Weights of a small transformer language model: 426M tokens.
Each number is 128 + 24 x the weight over its row's rms, rounded and kept within 0 to 255. Layers, rows and columns count from 0. Numbers have three digits each. The size before them is the row's rms in percent of the matrix's.

# up: layer 8 MLP up, 768x192, rms 0.0644, rows 418-424, columns 0-191
# down: layer 8 MLP down (transposed), 768x192, rms 0.0649, rows 418-424, columns 0-191
up418 109:142110117148140127125161118127096198138124067153105118154159160132132100121126161088131094121097130128140141131113092159142148154150092105143141080134130148140158133136122143124119148132100174172105098100139106137134136097117097179130134115128145155107104069114127118118139169089152159154123133167109130110132119124194087209157122127102128112088108093163108154121138141129121149106143130114115116095135132115108104115126138152128109107135146147166128127111126158137084142154097179136142147147090132109147148140148137099141134128150128107088141139067128123108104085128131130138
down418 112:120146122140128147119112118139128064097119127100147160136144098135116124138143153124180143089088175129155112132165111143119130125119185163143156134124131123142136121120118152105137134113139091102089137126125133152087122143149124126117160128123052122148143153121121081089143092100129135134090118146131079135106145142142144094162142116164146136147150112129137139148142132125112180108146126109164170088123135131117119145080161151179087120132142181142123142126118121112147100133091134126135125109084116117086145119160108129136128113048144171144100161095126169116140156133098138089
up419 105:166123118134156099184098136146097120130107109106121150127137134135148100134154169144144124135156085128111123131150102174096185092154123152121141129116100162131155116128099121110155126129121132131153139162157110135129117111095164108146125129151103151107111142126114143145143111108102167142132126101141141113163128128127110143117141169180142104120089147059145110171151159138101165108136145127148136147115184116102137087112163115064153126140120148127138138109147116123135118087131097128103126128147101111114113103156112142130118151145196062087111103144118115127077115123068121109
down419 097:127137146128117102124132134132119098114152115097084103111163128127136083131134098088124107123117124146168130105148116124128111112107135105088138157135118106115168150072147122075135092052108150132131143124084169102170112157116093124098167117135155069156168073132121113132153173116117130152131149100133132132105136138116112153161121142165099134192134109126094136143113057131095142135112136138139112107140081148165139142111127117143110124151130138118137127129112108138145111137162120160149114160127148159165135142129131135139130137148130214139168157146138099136150139132135112146
up420 094:158147119069138125165123149112128136100134119137153098152069159112113107142160151119159101140165126119124134142123158111099089154133121139137117140074121121131120127107102172123144114122143136183089131159123119142130107093111115150151108136120113083102119141116089182139124150134164096121099102120090146099109121172146135175123081178137155146157105158103133124110182115093126141125176141125103162122124158187140100117136162107105130130150117108097147104133115114128145125096154105139149130135146080173087137109114132082118148135149134143096106102154124103145147113095102119134
down420 107:133131119064136143149127131139119156123109157172108129174131099159153128095123102100130134136143141118111122154132161116092140167142139159109136167138135083158149099099113132142096144154099142100154094147128143127137114138099146137102120155098088113086128145173137119122131097127148107162158142117132119167181106110076089127145105175152121132168151169134135106137154149083119137074107154114096148103106125080134091151161101108111108125119110145140074130130158110119102132118104144153133133139129153086131112108125158107159121130136096132094159103186132174125132100118135151114
up421 092:122102131109135151138166138129140139123122076089144113163142114179100151139110131151133160149165131132108132131152105106164158087094088113102107153173097067158127129112130168136130131090110184143145076121152144123151143151136183148116125084104121130097149124135166128097105125124138148123113117134112103123131135110142152136164107117134150142090097109101168115131136122111142151116110145123064114149142144129122120099104162180100118115132142098110137111114145159197133162141112108090164154103063102132125139131143116113148118127149128118136121161084146119113107173135127134143
down421 103:151132124159142139136117170114135098120144152117166161122126131157153129131139162090118133124137111149108127124120150141121128113143128144096145137127144158121103111124116180137109130129142093134138117146147102153157109121116096123136149154116175160133164201099138097133135091145157110137138129138120145142119148119104115104141139105126128112129130083120116129099104120125122149015131097034158116142107143087153146173119096117122089147138146100119164136146129155104096098146128145137119121080158163100086123128113105144117159112112121117099173167111155142133117116083146153119
up422 111:120127095110138137152141123127134183140120093138118117154085167105128133135135103113159140108153118116158122116124068132161140141116124108151125112106133083144113144137169148139068118130121201167116103105140137101150098116145063151142101155130095130158125108180124138143062131160133114123102124130115119116127120143149089133173077139153138152131094103127117123137126148131125158117120087142126167128110116077110136140153164120198136089135123125127082137114111126131132126129094165128165108118150088111132142099134121090125111155143145160174116138110097118109162160146127143115
down422 107:111112164155108127107109135099145102148135083111130138121150119135124135088147142096136139104138118087127120135148117151135093144144126093130160109132124141067196138151121152134125130144101121131164090125114180164150108113051147116118142142134097126116153146107146124127139167142114093082150157139131127108140086159100098085123121143113089105130165142145088118158163140117085187150159115112123164099143134141148123154089106135176115138112117160104123143127119155128099119149113170110166093129116156144150150137098098148145117106117177133164119160087121139138118112157130113139
up423 095:149122112099161112158084107114118144145129133094188115185121101132114042148140115130103156117128093129160144133142097122093147094084135126141133144095111093137109112156137134118103150144137141097086097126116113098107159095113109137130097136143114093139154122129136164139103145110107142133099095150128125127123079123112108164116117189168122167123128139097148130161127126150093150116096091149130176127070112116109136133117132150166118136145143148150165121126176151169123129132127141136129142156134129166130127117099114138114168135129144129139104138185176111133098130184124118104
down423 098:107122162103118120187144142138151181168126132171135137094119154097102117123118109156131161127132176174123116120141132153130122120174129110122103141097107101135108154116145134113112130129113125136146141111092154121117077118140144136126152136141134130102158107129087090117107154132166134152142111128102118142178178091119150151077108097155128087098136117119129167124116094122140042141092158091093111073163167150146144097174113142088151109127126166140140125149125137130104147130104112135139116135134115113143112117146120120145134118134122120118132148099101166148161117085186103142
up424 087:110075129138122153147126144155120148106127147137095169106137157141125173135085155109139143140119135117156129129167112103145098119150110143127088150112133155144107115091155112132098093152151151104123115077108125150148141089083137139118146145134189129136107124121167112124091144110145144145141081107112146135106150105157118110145098121137147123160165126162077113136112147124172136151075115132132143148096104133159128125121125109145174089092124106122126161119104130143108085099136072086183158143128165150116131129087147121127152127163132097125115088117129110107162105172155173128
down424 097:124116144140102160097188095100139113080103134153129134118091103147136154142079106129118111147160107108124107119113115089112095122106102100144132119121119180106141123116108127112166148151125106107109148134128154138140125126145130137100113187155135136162139180122143118131164115124107115173105108126118163190103130105122115095166148129102103164079159167163166133135097141132135173124093118086132142143104123114143107105090113104171090132125147147121099126115152135188134137143128134092116120149131134096126130147145133176137123129099109100151114133171169123179107096142151093134